{"num_hidden_layers": 15, "hidden_size": 512, "num_attention_heads": 4, "num_key_value_heads": 4, "head_dim": 128, "intermediate_size": 1344, "vocab_size": 8192, "hidden_act": "geglu", "norm": "rmsnorm", "norm_place": "peri", "norm_eps": 1e-05, "positions": "rope", "rope_theta": 10000.0, "rope_fraction": 1.0, "qk_norm": false, "attn_scale": 0.0884, "bias": "none", "tie_word_embeddings": true, "parallel_block": true, "extras": ["capped logits"], "init": "trunc", "init_std_qkv": 0.0246, "init_std_o": 0.0306, "init_std_up": 0.0353, "init_std_down": 0.0353, "optimizer": "adam_hyperball", "learning_rate": 0.00651, "beta1": 0.9, "weight_decay": 0.0, "lr_head": 0.00678, "max_grad_norm": 1.0, "warmup_steps": 200, "schedule": "wsd", "decay_fraction": 1.0, "decay_shape": "cos", "final_lr_fraction": 0.05, "batch_tokens": 131072, "max_seq_len": 512, "doc_mask": true, "train_tokens": 745400000, "max_steps": 5687, "dataset": "wikipedia_en"}
Each number is 128 + 32 x the weight over the matrix's rms, rounded and kept within 0 to 255. Layers, rows and columns count from 0. Numbers have three digits each.

# layer 8 MLP up, 1344x512, rms 0.0353, rows 856-892, columns 128-255
148110166147147098123178119157117131117133194134089134159116149145148128103085198099177125141100123137132147116144174194113126153132185122176174182089196137150109158160093161109105106099155110118122147064110167178121129104136144091132138144138155145122183167127155141103090127175147177112143119068149149204128135162099121117059142083172099092122129093112126196148163135125139121112153
140116118123149136182072140112153121131163124158108122159092119177088122116125130132123158134178152152135145119082155106067114119202108198080125150149126127162136150176134093159106168111122143124128154189081158078087165169164105162078114095120152156126156160107095169134109109111129138090114128119103107174125175128194146150096135139128136192140128105115127073118129082116034091108082
161150101144119182130123074092106194130116145107153123150161175114119066132141078097113141136133136113119121097088108136188082144174174151114110155197103110082163076125166059108151118157129099121145123115120149118108160143146155135093159163061100182090151135169113149117160149138134133126075100138111099113137116143138093099125154098110143132142143124130150148154122122101134164105114
170126134147117137109139182081168124156140093137160080110115132132086144111138125093145092194143090107172137143092163151163161141110126161109155091084105065136119115096106111171130120121107099110160174121131113146122109140110155069100102132102139151102180081127099190130133105103145101205120158102108108123129126126162159148117126113164091147041052133154046155152144107073147117089139
128178098120173175095058154178171144109160139168128152124123108173128079111101108085140133123096145172190135143086130132116130146130138061070158132147093097083156121108115124155078137099140111147100110122151080104164141147150131101084173101154126078059140136118123061120163116116095094138140086092122132128142086076203106105139064132162046098145086182166142126121133083153153136115104
128191151120152103171129097139136131128102130096122141090145081116126093103130146152145111127068097115117109138093138142120109124149128131100119125094177133098105088154118123101087165119106144119086127101115182130150118123175123121195115137151104160116155141149058120095132119088143114064136108092085070173126131139140097152137081178150125114173119185188099147142102120112106158088133
141162198153143157129125127156153062102209073114128150160136185138197190155116144125153122079117200153162176090164050132103104106118131146156094148145147123133112134136145183135076133086123082074147124185086113135128191099063105143167138183168124087119132096123129132113136098117135109154124136140131152139148091169127086114177128119094120110140123121164104161148108123085104085066170
084102145074113163109161210130160147113095094128084139125155109142106145114099142069134095209168107164122234158142112129093116102127121157096130114109168224137101170113100126169138103188122093121124128157092189162085072177185167150105110134139093090098095135157184154199132110094102111171128078058141120112114145155131149114099131100087064154105160195190134108149129114136105131108122
133068142102125103162144139138158140110179133117114152128102107100148104091103184043159151098079132078175139155172146147079129167194102147066183086121099100098099095165139150121118135112098173139187075094122195100139091118204187132161169064161177188161117130119134121132157141121099086120134135113139132161168129117187108127045185125145144116120167100134107091124131113159089115154094
072156124161117118088165171138100065173173072138115154118158097102119081143202143151133129118134134116153130163127068098093176141081186069112117163167101167101171120155086121087159155070108126049070103111134102117107089148151157090100144149099190158127117120144149189135166149079107095104135163125115116149151127048074166176177104156159133102137105139120149179131118091158156146112126
120144146149135208145131142190178172170173120090146158103067143052183145139183071085152180105156079145127055098173115173139178115140087200142119124162155097170105064095082113104099159122149140107120094135131120099137119135116105104104148110088144101116171113109133135165087071137151163160087150148118138151057127143087113131083065145122116163087136127129104119145095151131121078128130
142070158139080125197103100119138161078078174133144124080073177151067141171113117108142121139166100140110142115128046120146136181113042087142125127127143145113120147086162123134116133146098148115153161132132108111158140140109100139128088157113098088123141085163088106104126157172134115119128107122114109124115123108184154107139165159140131108104085114156134157069132130141117116070168
121165120149088178150215114135107093157120132112132156134126148077135140172142126139107080111138106133108162122115080101120119099079117158185152115142118113115125194091153106117130172109141110067056115140090079102133118177122106178106180055126130093114075102129098081152162174094138096137108136095167131141178084143118114126078145138167153156158121116110116132147162130151117077078201
107128108066122130143123174109078155133129048087127127107089134123138112134185153110119096116139156139125152119120087110087098106101107126169144144109153157142133138122098107161068116163135166096141141155082147118182152129153117070121133069090159118148144128151109118132159179060153147221102091192074185154138138149080122145101155114144075160184130176168059166102115076182136101193138
130153070138163123143153161179172117142117147172154105056117125128186134149159132102195157109174147139140122147147156148124138132126104155130112152151108147142146157150084117126145164119117149066143142118146123098108090111081128126129150135076101115051134101139151100104042088140152124172064171143097148106078136115152120071143050178121139144134138117140102089142157166188122175139126
128171150126133070150131137088113154111174158118052188120146104152127119157058115117137049093175162151087095175152125109145178138156129096122139054182150119112103082112169128120145132156164073129081084119143095147101134150085162110143101134175208099128078083106145094121130154142163122109147068123099162103192120170188131130164130099080146183136067075072161124134097103150135127083138
140092119113128119129093097123131151121174141141097134093152128141104128204087119125104121150159111157162145140136113126192164145121088132137174112134119139129151122081190157168087074114132122125143042161125079094109103168171121079087125130063068139101147122128145110115114113116082146126100156105130155106136135148142127110124141124133120154206131152176184152045133081206184096099110
185055181108123094124123168113085100128099125136106140159103185142125050154141118151173166099087134121135173161142151136112098133088159138102098111146095149141097161096152196141138183162132111128095226129157174160156095137100157156103132103073155141142141128118138174098139165115135131131083138145135111138177148144142149075162123129115075156106139171127133082147174141124060110114192
157164132104157088082135153079146176126103199105166156094118130053153158109148114139090173152196159178137050055178128137126076117156106130144109129086123135133075133140061118158137135117084141126108147135142114114116111154109103100121184124088066132115110092138056112141114170109117178196085148149073113093103188114104162108163161110124115148141155125035172149129106094210099137122119
101115124163159134107122149114092152146113161136184106065120133071062132163160083123108154152131138116130081089126123072166149130122085102074133162150110132095201133153132115127134099151098154168094106148135058148088055086120153160126126169086171134148145092121116088115069107103109073147114038126117138163136145173096176089079108139134169093125118136157084186113120083124052119103098
142150124149153128104140158117140092111134146104139138144102124112098138153148106156085126177136168104036121159085114077139161137125117123144108088127163129133073137110168101169121148145174143110136083117155158180075143180159133112120086169122107157142153044128126130147156121131082149117111110157094117147079126143169166114137137084112163133157083144094152154147113125174148141092124
133131122145123140168102135139174167203172087110137135070108079108123128114129162084147142198128117110112108080134111159113107163126112102169080138158179163079115128128160127054116090066088053133100119212110137121140097099147158112181150115078140128116146140133148112092184123132129106145126166161127144135171120088131089164137120175093151137134104125080157113090141119156081151116134
087160116080087122127149133093185055157124137152142143088111128149154158120125107159121125148120152188111141049125090148181115140094107121145062136124097148140126174101138101152182131138137143139128087123141118123160118072097118159077155174143112083167142138138132124160107116165110059133133139146059145172142133138063116103109107167130075135157149129106122141148112112176090171147126
135139169140163155088158104111119098162120112135110167072150096136071136109149141137098051111101186116144107108145162189201114107072104090105091128125089095179098095107087120170102156092188166086192131105135103120083116114144106103080130193136122119112181141107149131134088133163124078138167153119122173128140147154146123090148136088138165133095102126114100124136118100099134103053115
070067141151080111106144149162088100103093150138136155150128103109095158121098150125096163126182093126148086165104165105092135162145133125127146136119111085108137112176120159147133162077110189092142174152111117166147145142086143124151195140120112052102160158111112150096140122159122150180172142107175099150107085161122107124133137167165084124130154052111096121140144107086138141144160
118137157141142151121103103178079075069105037126139128178168117168135113209120114159167124105133099061093137126116124178102103128055131190172126151154131140171161191097173153121135137117093105117116185046087109109136131118076112104081095124139163138124149114137134170121173108144165102085140140116155164155112106200180090113172117134133101151106126156160107112121116189106133137118166
147116082101059116144059098112140142101041124130106123108111110098158086111119103117108093071109107065120149175089190182152144122114106168135157094109173139140183152133146143106127139152168194066158136117132062094108114197103143138145123121108144099144135134120145152150169131164119165099130133149126141156155084105154102087174132143136166112101145157092116134167114117147141129199193
136166150137072150137130142110118093130225117144177139162139138118037168065059128154125106128165237177096126151087149119145109159141109078132137187145177068194147148146169128088150152145114118114100104076102153131172084082159150082104102142110075081154108123062118154122169146123136145117148131112121106114182073130114118148176130124107104062099166114223167112127150161141080056132090
085113092144120122136191098115089124179057058179174148156146136156028152113115082148122132114154155079101140143119138146151124141126120185122104081153129152111149141114059097092160104141117144165102175186111143164144135117147146118099083150123146116168149171110122092137134052111087106122090118177140131119145107132108135111145133161170113176116108164089128101163082173101091143135118
140090147139163139125136149121120115128165108118216096109187185139079096169151108124135125059163152108077093110137131095090135121125137156109145166182117133137070129153189101118115092135172151100109166115107114065092104138157163088089172118132124187062113207113144115127255125142140155155134101123107179115154155095152075064109108100115174133101131143200103124161053118113132088090154
110178078108173118180091169144071113168142159131113135087141120118161161141151116117130110127061115080107171101164185177116151095156137116176099143101089138087154109176168118114133105127161108125117110144093185167136116125068128168160068110122181108060090153160086158125154099119130118160103180136124142072100075098129116121129138102127091105095076159172137123122178096195176142152128
121115125141146162111094210145104131127106140152089155117151149144088200141182154144131123179090086136101107147097146068118103152147105155061148128135120164149145129117110133119082097141101096165162195129162054136133098129136160161118113177171109122109109093118116134077112105125136112115162098160115164120067101140164155186037118110130132099075169177112142134146131111129188111115108
124155148151133118080127122081125140090054177137143081063110157139135137121128116125138154108109159167069151104115129105142145096094106108119103115099066125112164115127062127123120137110133134176100128122102151068102138148141102103140155138109104082138173160124156128133111107152107096139167077098138102145144127101102083114153084162111126152137113122066174136162126136052113152105150
125170035172143111144171122175108116107134142132119090049165106158112135119092156164157089146125083170159130141160105154119148141081129102138129125097119141156143101096127148150097174126069116095140137114160126130166108073072099086121134104122155151093091131120142129098150129197141153134122128139154142175126150177078158082098139130154086137153139139176105104078178142107128141146151
097053148103121090151134156118105149136126088107129110127126190148125159085114113174092101143115053146112141137091146111085105129073167135151104132183116137071077092143134159156063068122150173069179147084201110093091138172148134091161176146101129113100115074139164136095098143071156122086109064125160112167100074116133140072101178090168188137174089133148114063129105145162141120139135
119156089167168166158159164133138209141092060121123161104147154124125090084141161116052135077116147095109158214132092079093138158127132133172138117130101190159100116172163161116146121146116097149152062107074138142177105129105133150115079102134123139049106155079105131136168101085116131142052128174128091161146130094098107160134114145111107130144149156127130116135126060128082126066137
094089113120189117119102081102094108145080113078132159160092157146123114107105139129144171161142158118161117094150172157144159132117160118130130111141186083105172150128140121133117109083096128181109107104118147140073060159138071103144086183154139054111111141125126111127136147178138168139181156117165135107154089148133137164130177082149139111116115137127139107146166114157096105145169
# layer 8 MLP down (transposed), 1344x512, rms 0.0353, rows 856-891, columns 128-255
133158075160124085133057109201109061135120093192156177113092144144103104180097150090052179188154123083127090123096073174124123130146147156117137166111174061114198160085131117166188082151103118126104125112133074160115194111101127180131097183179144153132117129179162123144108137118126135108116149094131148090135083179159186137147170175062132097106107063128234129141180192115131098135076
136102145107126128103146126121136176133127151118112156146172165072178070142174112159171141144092122164118112119155162111140124175148123134191123167141126130133087090121152151102088109151102067112144120086163074149097119103129128161092107125153079067148111127116189073154102139207130120067069108142164119135163090169087125124108121137105146179085154130093126161130127149150162182135181
124181137097166126130108139135135096094117162126084150115105179124089129169090162140123125090092106141137147081141185108144196148142070090224097157134144121106125149086143120143180149126135115137095169080129069090111138102144123137145123142102114164133090137101092197177105144142071168098097164105133115151116082125142148123113082142182168165153119094221106126117135096132160083067192
109137120113146146149126125178093119107078105109099152173129128090169161125082113154151130093091179155114060112186157061069132106099147091128090151155180158135135121102111144063116101144160126163136074106103105098123124117091079136138132086109134168137076129132131085072108170148124154077124098108154136141110121106066029159162120104111131124209159144117138194137095145206108142138121
149139103132100169138135154077122073074167090114136118170114087096193130158131058125086092183190136107164056177166132147111137154167164178146134120162165134106084128134118112141143127154102141161145105120101141126138158053169076133204114170137123105098155155124061127122075172106184066176144131120077132142080200169143179105172141152204109169118109107117075110114125121107092145126124
148092166104101155178197165173147149153128100139121214177087129087133134122167179155177168128198163138091150110167055144110213093132103151113111078105115133148113110151122181113106154150146107179098076102082110130153129146164088116083135115110146097052154130096134143121119067131163101154095130127148178142164136149122154122152143132082130151119115169119165148129170094118113138163129
163089142190130156156127184066128148110109148154117118126163095140143084139097191161078157188168061057084088155110138118205057161151098209158185124105153116124157172092117206153175100175142129146112126152105101130124134127167116179150103143108184103068105185156143139126090161114122082138154105183158146127107146062126155163137160145127098112108110122080118129152104078161085139187100
103107117128189192092125133152208098170169197107120166101112148122179164104128145121106136107098182106094139153125127147160114100118103126157111115134235058114116083140183163097181110073158143035075116117118171091129124142152137081168112179090097070086177088107203135087137174144065166085100121096127203087138158088177192118106083123109122152065171167098094160065161177140096105196079
165174111158116084145135128100078139139137142090112135128160087177100162193113142152066092140080134183121130139125166118135160113141161101182099120117149189118124178123091109192136100164122128141092153160123087117124160085106115114102117181125091089093120115122138116119126100089172177127127183151122138104145148113134142097212062186060107148091128159127122144115127149150163105127159
122073125103183068121187128077096107141157206135121112135100103135127171142053077113146128103142135142105163146089183157174131181125105151144104154087133082183081116108083134130066104110118151136178132120130117153098158118139113114123190106140090113105128121133087068087178096178180164168149130140082154144123189188137152091141125149088160127061093092074107093113100119083154109077144
161102172090137133164101149157115102129130165178129152167078144083123128104122108125143143172078146151108149153114117124119144089143091083146105145115192136146126106102155116138152135153178103123141151122100132174124169106153107161124138134106184116189120119113143180111099121121151146114121074117118159128128135135208179101209156091113159117131116114099084141121114093160146140117142
113149167112141111101132118124129125153138121122157092128182111151150129122115154151094096172118083096100097117177150087170097133149188096141157083133098135134099146105038089141090155079147130134086144131190046117096115102134100141183096116167190114127116153160159137162171189152153130130154097088059092151068106183143160171094113123115150148032105123139120105108063097093140132111141
131119142162150128117168171109122096129107132116154109132112149095080129179111111097087152147137117120140104118097124098093198113060150124153073115070098115140153164103097128204190115103111145088141151066139086185180165148140155145106060083159094126143155100149113097127165131168107082191188144152114131142088098135154122119107135157173136159086094131137146220109139175149179202163208
113198134073121076134114153180145155096128113152090126098134075106171090039155141079174092129149067119116067099177177148038180157076134220046138179161052107096121082118102177191090121125125174073116158145115129080150150170127108073064145091078120125147197162093089142149171122098071104116171099130066104135158117113179156155098123180130057143093132082153135142089124095134094083115157
160175112138118154092168160099158062170146126125167185156180115159128092131143150105126128156103101128121133140094120181069131150097148085178118125041107110081126095127064160112145149125158104132129127103105129167148125135155146109077160192146171132080153107117130108153189164162126101068176134126099122148127190149109196108126167146102074137169113119087131217120136109107145128102133
138110104102175119081146110163160077102045157089156120062142049140142078099154210176097172158109135108075192099184079119070102135159104124132162115113073120061127092155139103095117135158131161113132098159107164096192178122137121155064155093085109126117127094137139138107133132188162076127095125125173126179139095129145187140167122103096109178138126156128107183037143080119117139080142
134189167146149164168191088138129141137157105153125084125106171166097049051120107150132124096120122152132151166138158123152081134137118156149068117058088115136149108102121091141109088189118114109080136121165137213176143158107148107108160070111121113117087150114124076063127128154168179074079137147116146178156155088096185101194104135156115159174169079088105123099171159136077168110144
111132137095057119139108130114151121108096161097145107116146149122134175141136158160118160155128090123153176131127120109091176096125116137230134143141114054149125150164076107178100098086195149120164054125195116093122116133107125147114090110131138039124181139135136131172113093073117107103098162137127145134079110047159127153112112104134111138171119083192187111109133127159148083128077
099133175143133132134104101138132108119128101097122109145129127140145137159097122167082176161118164094074162208118170168116138174139156163122127097091185117107157183092208077135102183131146106121189115155122115120138142123160185135109136146102105133182179069144159145066157144130163090188161075138125119078116101090110143083122143194161168114086142141153127157128145114107110046160127
163132109086097114108161065090180110104093069119106070125106075141098100099200114156172118108107153152150159155120126151170173115140161166135168092095132179144125139141124166181097104101181147149104153138075152130139125159156091197144117110167156097128105122157178159166150108123161134065132157116153138185131169104119095107122176101152183127113099156133127105050175127125100172144146
119126125145149151157055145147131112151146097135087114104132173167118167109118132097149142107094101149193133108132162150110129140105098106117132148115056132145119141183096150095126110115149150134105137174105058108124142083088095152116120136107107085090124143126083098096100149105162103154141131100183102117132116164078075146067096173094125116075116092152127108114083103081141146163136
121123131080128154149150146069087139178033169142123146146173134151155107152151170164126110159071115163140131137152123075149083098132182132140149110108063105157146206123100106112085131113120126152134123111179196132146087107121107159108148096168116138095090052141114108096105172152127129141116090109078165060142115130156167101063095087105121087127111094203105093116080118086143124094078
090128128174180137151150118150097154156150063169151155107151169191094110075122174100136143173116163157147132146140152185186151210151119124097123198121111187152139163108101137180148154170085119150152094098151160138176116140108213122066086169133082128071136144151122137149155149127094153133152120073108133084066056123082117074139138153187133153116171143143161136147131120171156129161138
124150114121125095158110124095170110116081127146099122151095134132147115164162078140149125106141114110162108144108052091117112101168119075143127140205144129096131093105153120139090096103066160197166147089128125165200074156099117164165160153107105155142100091131132084077101073102120138131155101072105110109084098120076146112114122160067099123157135148122130067081108153198133126180146
135160154092094144149156092083176107136175090169149175166124139111156100126180101113121094202131101076137134087154123118160121054138081176193067067123125145144196113148090138101160132121164092199140089132177127097093076130132061138153088141110143174146176124145147111140226125073106090135143092177184119101146111133153129112074159167127145063103126150141144140182099123141092149089121
128106149157142107135101180112146158170144182165118115108116096117079163150110164104083104117116140188104187144149081131110173130120128112146125071070146125120117085095162166141134094116122099062115113105099141147129090143142148157112116079131147107177106106154066119142120131116122131124130090160184083134144143085103169175121092092170180123112161165139165196153098159094143127156123
068119137142139077136165167162085115175125118159133161058125117186085186153117151113091088148154102151159162094157119148139172142086099109160135158117104097166124124146146169157122090087116125209115155129149172130160134157108110169097070147156136130130155099127159151054099114119106099181157056171067129147140126197175141100124146145135083108114116133091088152142146149179190118124093
174138177136123073109093159165079145163099213101110145117160125132148117122137034111131186094107110108119147139137107108100102167133110165040124090160107115121136189143072102165144109143195152134102123080092108086102142141126124099108112073149123123083162164150102101089129128120100120153119155146098130084108144087109136150128108114144140149106127169085197138113160104166194133144116
151149096118099119156154180060110105132163152147110092179168098113187113183110163180093133121141129120195106081099100104129138099159119092146149120152062118176130148128178106144153146138130123162165141090145151129137154106107113145133138109163169117109133116143139118115131130047107196132125136076110138096133058143215102131153173088159161163148111116077131160112130119138147138069118
189135211158171182111166128049055084118123135162149163142128154083174115155132131156176113132201096205130114112129128173122142092113127114122100150180160073108077064165135156108116147131093090148086155061153187108141132129161118140125133127119161149193110118156123114080148092079166151187110136145074106132101103126056165149184129163134188124176118079101134113146135122151129094161096
166071165154096058072154158130197177055061135115132148153079150191115146137096140141089174144161107214129065108123085096147161116109108119103180174176155137137107162140069092168156130159142081139148119157103094149153099126133114131122126139120151111146172137128140060174153159186171125192178073074128073165130121161106128154126164147104183089177173098117116098123060081095102113103125
116119134130126153107122093092147197137086138137179127155161151127164094125094077150094168058143097099182200093138114120142104097071076105134132140115117148081157125127110090134153100154179157150117107199070096175139119133083126073108160129053180132131174108062104105148125134095118131132152173132096141107168115136087134123165150151186091125094117114123114066064151140143078121132102
112079092111130141180136148142164148160121067118158099122154113164132133102090150105091167185167110178158091130164134178118113133150165145155123140199146148134119208092124162137131119114103199090199132127131097064121099114071061112146091218048133137132106141186127068106175184136078171146135199161159167114154152149122125117072114101141136120136100100100140079136106059120128159156120
174127108112196124083112182139128165158079146149036133171098144150046133162102098115097146137217093172101145132097116132123069141148097144144145120145148065076112144095184141126188144138093145128141112137115069105081180214168099086145107155094109155173115121107175096129106103129100081166125117199109125037074148126181091145194132119140159085061219112151134114126149143159173115174159
147106114177104116161101124134120075082122105146165133122091109101117162111142154102175147098169171149122159084142088143175118125078100077153183139073162094103128163107075112056195138133091112130134102121098197115184190100139143120127120145134142129142157150171091107122149064183079084202128151164117097137091133138159055152127168158073108096083132120156129129132149100105097107131124
083097053116106150115112178072142102200155156109101132127147119101134131142066161160174133119050143115149178148126094092189107113127102101146134135143167089124155169113150145127129130148144145131112128068113139154117175132150104063067153114122159095100087124157119153111104177186112136073110137100059159099096145074072099095162134145194092157146064098120120124138169169170159142135153
# layer 8 MLP gate, 1344x512, rms 0.0354, rows 857-892, columns 128-255
152122160129098140101135097142132232151154106077122141125102212132159120143134083117154100107165169147182165065127157105069169083064159126197094105134122158109139159057170114089145094143143167120115109121128128202138182177141159123125073163097136112153090131159191192154143159126124105113117079133083074121152162117138154074138114148127075148063141088122195102126166165119168151104144
087156131105090144167148118114115112091161128183083135076195178133044120128136099120102085103134138130121148145102134134081123065074134130172138120081173130142037180113108123122124136123125159146088082125121189126124126116102087085090160156088172164100162120167113072145094121104149165160078158117129128171086171159102136130101123130109098134166103156119110164061150123183142085139120
137110144147113074108162162139135144176135078082143088120121128141087126111096136178167130110140133124086102118190129133134119182145137143095181080161151103126105096124160104079157149087124107124098114107156131219108112126097095172126158099107120087120113116147174115139117159161136123145117064152171185062109198126101163161138129172124155113128138097142123172172142130137086103099085
192139092186128139125109081147121074121166138105055073143131093158109169181158128132116115202111101072162082106139178225098154117186135154138165150134110160112199065127187172111191133144090117061159114115120149169154177049153102171063149115121096076177182108143147131145062165115159136151084166132102093138115200133113060103146118136064112113157117076106148089118137094111123135184135
151142104078189123146129122117108149100119145135135128091129088123119122124143129192117121170145138095156216089141123131143158125190113167133104099077129163100145127122136138126122128087086133077105070163127230132166079041122140125085139120146211096126170084190049071154139119127148059088088100164146154128119134138106102112105095138123163097144123132085185140137096127159097105161121
100109128120115121067075153191125124101166137072066067135147114101142138146085110146142100062119149092113129125101156074186064125114140134128135131130116094150145138148160190077163116091093112133108080161128123138199174053119069151140157087107171153169106148072133137157161083111160180166106147153198122090131222096086171144100128144131095132141149135067142139132126172115159120133036
132108140132127097203095159096203133157144172134144193077135175121153150119110164188127125088141144094096093188117138103141088078109086127135197102163170081161150114141161145128135190111120103187115116080104143098102181162091135071123131161122094132108197127122146160056117194143124118120098080114125178107102133095138074123152149132102138126162098147100080169062147151136105102159139
150105170105115127161157104118105180107127040183204129121096121106119093052103134103109145161202187072109149127105106137156158106130052180112100110169115118124124092111147181131092123096160106072137117200159102141136167173153154123145127124108103165128183149152124171130152121130135139132103137143132164114154110112173170147104075104177196100138146089081106137078149131118063128092105
155163107161160140118100148110153129087132199154148133200147096170151106063160129137170085104081167105174108139141120065089113109136153151121139123099159150134079117119177178117143166121149095075126131125097217112146053181146098173169158130080117136064106135124153101122132134144072104115128130166069152118109129128202083150103164158168084133156158126129161119196104141179133122137141
161075080129162051122101134161122157124132132163109101164120221125123090049132085145123110160053167158169190131080160149111164115140130133128176180116151174119149165071154152090147104140155180108116125088078120154127117114103117164136068130162110136151124159157155139090162172135176166104145096100116165150127134130166162108140179065123180075118149076158103162149149053113114095118153
181143144115134169112154102143122108135091158193154163140140140146121138167094203178102090085079139105113118111180174159160107151168133113091158119185141072095116119136168122118105122044129147145101172104157065197128100159088170122131094125170102128102093140090149084133087189163159136104121091087071120153091090121127232136109145138119075116128111064223096159016144110139167153097062
126130149179107160161141075118160148161073208098176150163090064081143075213173112168122080121073069204052126166114127099187106114114122115149155114141126133124064114101166149102092107082078141124052129184123088164141167093182108185131127097102185147146154105120068125102176106117201140143161136071116133104160182129124189111106144088112152102153158126102126112067147113113074093146129
085146096100155098167109158074128156147163186187136153175080184138170096108126120149163088112118093101186126160060144159093104103183137160132113182103139212153161096113127129119107109109193194088102173176108152137130156150162064112161108099063139164171205135147132077202174224112130173124132096105109161203114117124146113147148141138153130169088125058114025199123181150110127176192131
099177085069135102117059131115111096138080124118140099067129165186124114115141084131146143137129103116129149184114154107115109138156144154110129064122101069158111137128171161093131110092118144130102075096109164160178072077094081176150134136141182135089097034124197135197164105182135083142135090145139108142112152053146179146128096154170162122112134134122102187092139122120132115098179
110167148148139053160094132078118142100109165147105114152170188123143152112110139129126079078148170111135129193117093093134120132147147111125159188124197151092118160159133130145115108150116135107100181120150082130130124130136164137067147163133125077126160144128101086144208103143133202172053135156148135104164127121211101150167098131077132133148131135145091152128117077141184117110118
137072130127120135086094130100118116066194113145154085150130129120154111156182133153109105134116126119167132166093126084072169115125121086134148165105118158121080106130115163157202112075126112142095095088125120153096125148176128141086161137084097178105155109119192101128169119171129157146064111120169172135101144167156114174086138088126071109136147153180094170071174108148144090076087
195124129103114139145066104169098172078124144113156073095143019105128116093139150139109136146129151191132064151129132127180132123104125145112102135176157069103181125118135130122133100097136118108169078172092130140103110096179159091087170179127087187081096129138130134124155098164113096104208109072132168156129182117099177191123205140143143125160089124112192115119116146077114113097101
164111098175112133162096094116173110139147170094111180111080149171128126166183162087171154174162136112139119163116153105145100110115103122141155179099111172131156149120119110086150073090137136142177217136100106165166135136109121073111160073165121160145135102093153154116099141137122165137111140115120144117169120146104142107147149082161107086152104110104074130096130089155076107119131
141142088150122113185101173169154126119153185103152134070179176151106102104164079097113161120170117165146128082179160143075114119102108098138149089090132163122142079097104121136084091113095154165131123178143095138167175091120147161106171108197132168136165082135098105124122145142140105180123119179113128152152129101146119162103047199063177121115167141164126114156105096201123085152131
081074141123099087121170123103137088172089102164140120100138112159123103100152164098133122131130142033125131108139071118114104115120147219105089095119145131140123100150179101143193171137094152102131149117134172155134114155176117159095097141161122185148112155141162108057123157112120190091081146105123110145142182125145131169143138114142182161149079100168139105094099152125125143143102
174129192174178125156076062104117154086143114115115160053107162086120127174101128098181130166113128072161169143093175176136159098072120142150132115086188159055131130106149144136137115111142077095105109093121059131101127163139095133130163127127168083199161151107156104113148146171124084166190122064145148123102193118142140041126133121117163072147132144127138130114116116157134152132098
126120105168112061132084144131098077069165167155109149106158172157090123140150092121129075121103153145129155085092134099148127108129112146156172146110145145146124125136120152147108082093073137140122056140160173054162130158139114112050063115070104143126155122108129177130150092149125123118114137156168130117176119129152141115110140123151050211157129095073108146099103172105156087127059
067068160099169075125074136148139107110133121154163072129126119158112084121104123148068119123133082169121113177102158143095173120073072122160124100106117141142161120129114145151112098163088138117111162130139092200141172132111124091185095195164125068114144060151140123152107143148108090152117157111166154119123088154167136188096161114155119185110116130130154112124140091139107119128128
117133133100116149097117151116127126136097151109125093100120185111027152101132062109171121128102091163137167106094155153188108092167107167119183145216159113130110112187104127130163171142133134170170145106123114139074112091163130106137101150108075163125156122137170027123191151167138193149116139146073149075108150053106061139121079115109107201089097129092149133132080109189125149145142
132137143132118124111128149169166140112107166159160174141123127171114104088120128179105145177100145141055161061146124080142108086134123113138111098134110153114079132108124181109139106101101143140131094127124149160182109173168120114141158137099144126187115063137140076146134111094116187107111087152134140120161163127133206136181108141128128121122092124160130190107124155156129102086139
086173132149084130157113142124116166143118108158160141122118141123065140147147150198120101104095054103129160105116166141173138140097171127119122170065070087141150176051155112125121095082108139155184142144141143100178153127147111114094044183155155134124155176127145184113112130163115162161120055180128129136139104071176108115077078091069121114067125175155108101096108130151079110106101
134205147156131077138147135141136125166175117155131111128179161152064128131174155150147101144062122176176130193124145110103135138148102114140147125132194132145124114132167111115118136178119151115110140110126031199147127110117117086102129154112097109196204138074154188156161137100211168073094167062196112139107102156146138163100121116108131090132152158135055159181157055129126105134062
089160149114087112101063096121150149096159179196177149169137191169131151131146190145146108139123151136112169130073137107074160106074223223129120138084193150104167156120120103092168123121077106130144138111132097180159137158091174091133166172070135145126113112116153132106121100109159078158166119092098145155094099108091155180130174145166129112132201099164112108113146137142058123144127
180135091099158145188106092197138154116133128139131079087052092105185144166154128104144086169155125203154131136065093194114173146152122165184156138158184150119138138111147166132082115122160184161163161141067134173140082121056127167149139135101108126159119161158131160141126119133204142067067154111162120115131131153121161152082175127130103152131177164123124161111111111107120136130189
120173083102092105143091133121177152102104128135100152111074132117119111166135130070126110136133081160156185129101115064156147092111121173082139173125154093105169105162136156137186156130202105124138152168119140115097058180147149098097164192060142226197119133093149217163093167156167153141125039110082136131140088067143159150066168225094127077157198070095108155131165124128137096192099
071136098123120151187112073114090079110162185134180169084161112115096097088086169097154087192172211099136149091138082150131097159122151090078149165140158121126191150152144137100090114149148113124100117144135131155119135175098117135047148132136115142177114169142168158161150128111141120157167123101166189111156112164169096156073161111129151090147147116152140192051124143176133101143129
176078149095095081120109082151177157119165128094145149100085099117102127031100129136111130122152105145191151137134128181069128110141138153123164146124096117137152071083143176103112139103128188123151169091134135105159089077089103125084118118102111081120119110124185131136132161137132145102119119147159127224125109095131102112092174152129151091105156100137128141130154121102145108148084
118156110135189185168125080108127112143124225152099175119151104170110085126150077136090160168148092133166127079082086151128116146056160131146144110147124091096091116140112062126101167134101097140157132129138072121115141114137120146200083160167074106205147126144155145110120092102189104162157181197147151077058156081142122130137123106119139076094096137147114148103154121108120119148157
135140095128144102106097076000138127163130104151145123138146148106141105130119128134108116156150111077149153122167127133143137112156076139091162094129217129159078100132164072127157083110105195093099120097086150155128130206061096162139096157133173167176129078125180187167118093134071123163108145108149150146205131140115125132118138093140101147145161169126119118100109124149077145124096
194139131157155133118148127118119182077115139176159143137100120127139158095202143144113078109118141177083128120070163118164137154093135156112143130132112126127129132147156154185056149171105176094210126176131099083140089174148091136123135186169129128125159097149106107119156121121138097172146122191124144090155163158205127063112182151111157102135146138116114129112166084091185160140128
071077187161120160127129103146144128169110099116166114136105158130180113205170144186077125131073131071170145180168120158131136102162102144195130099158143146118148154088102125068081127124155143149163109208165150100173144128158108174145129182144134145186126150141151096195194190107141131093148107087129172119148116138115134123128097127111193102148100148133148140107107103106100150106179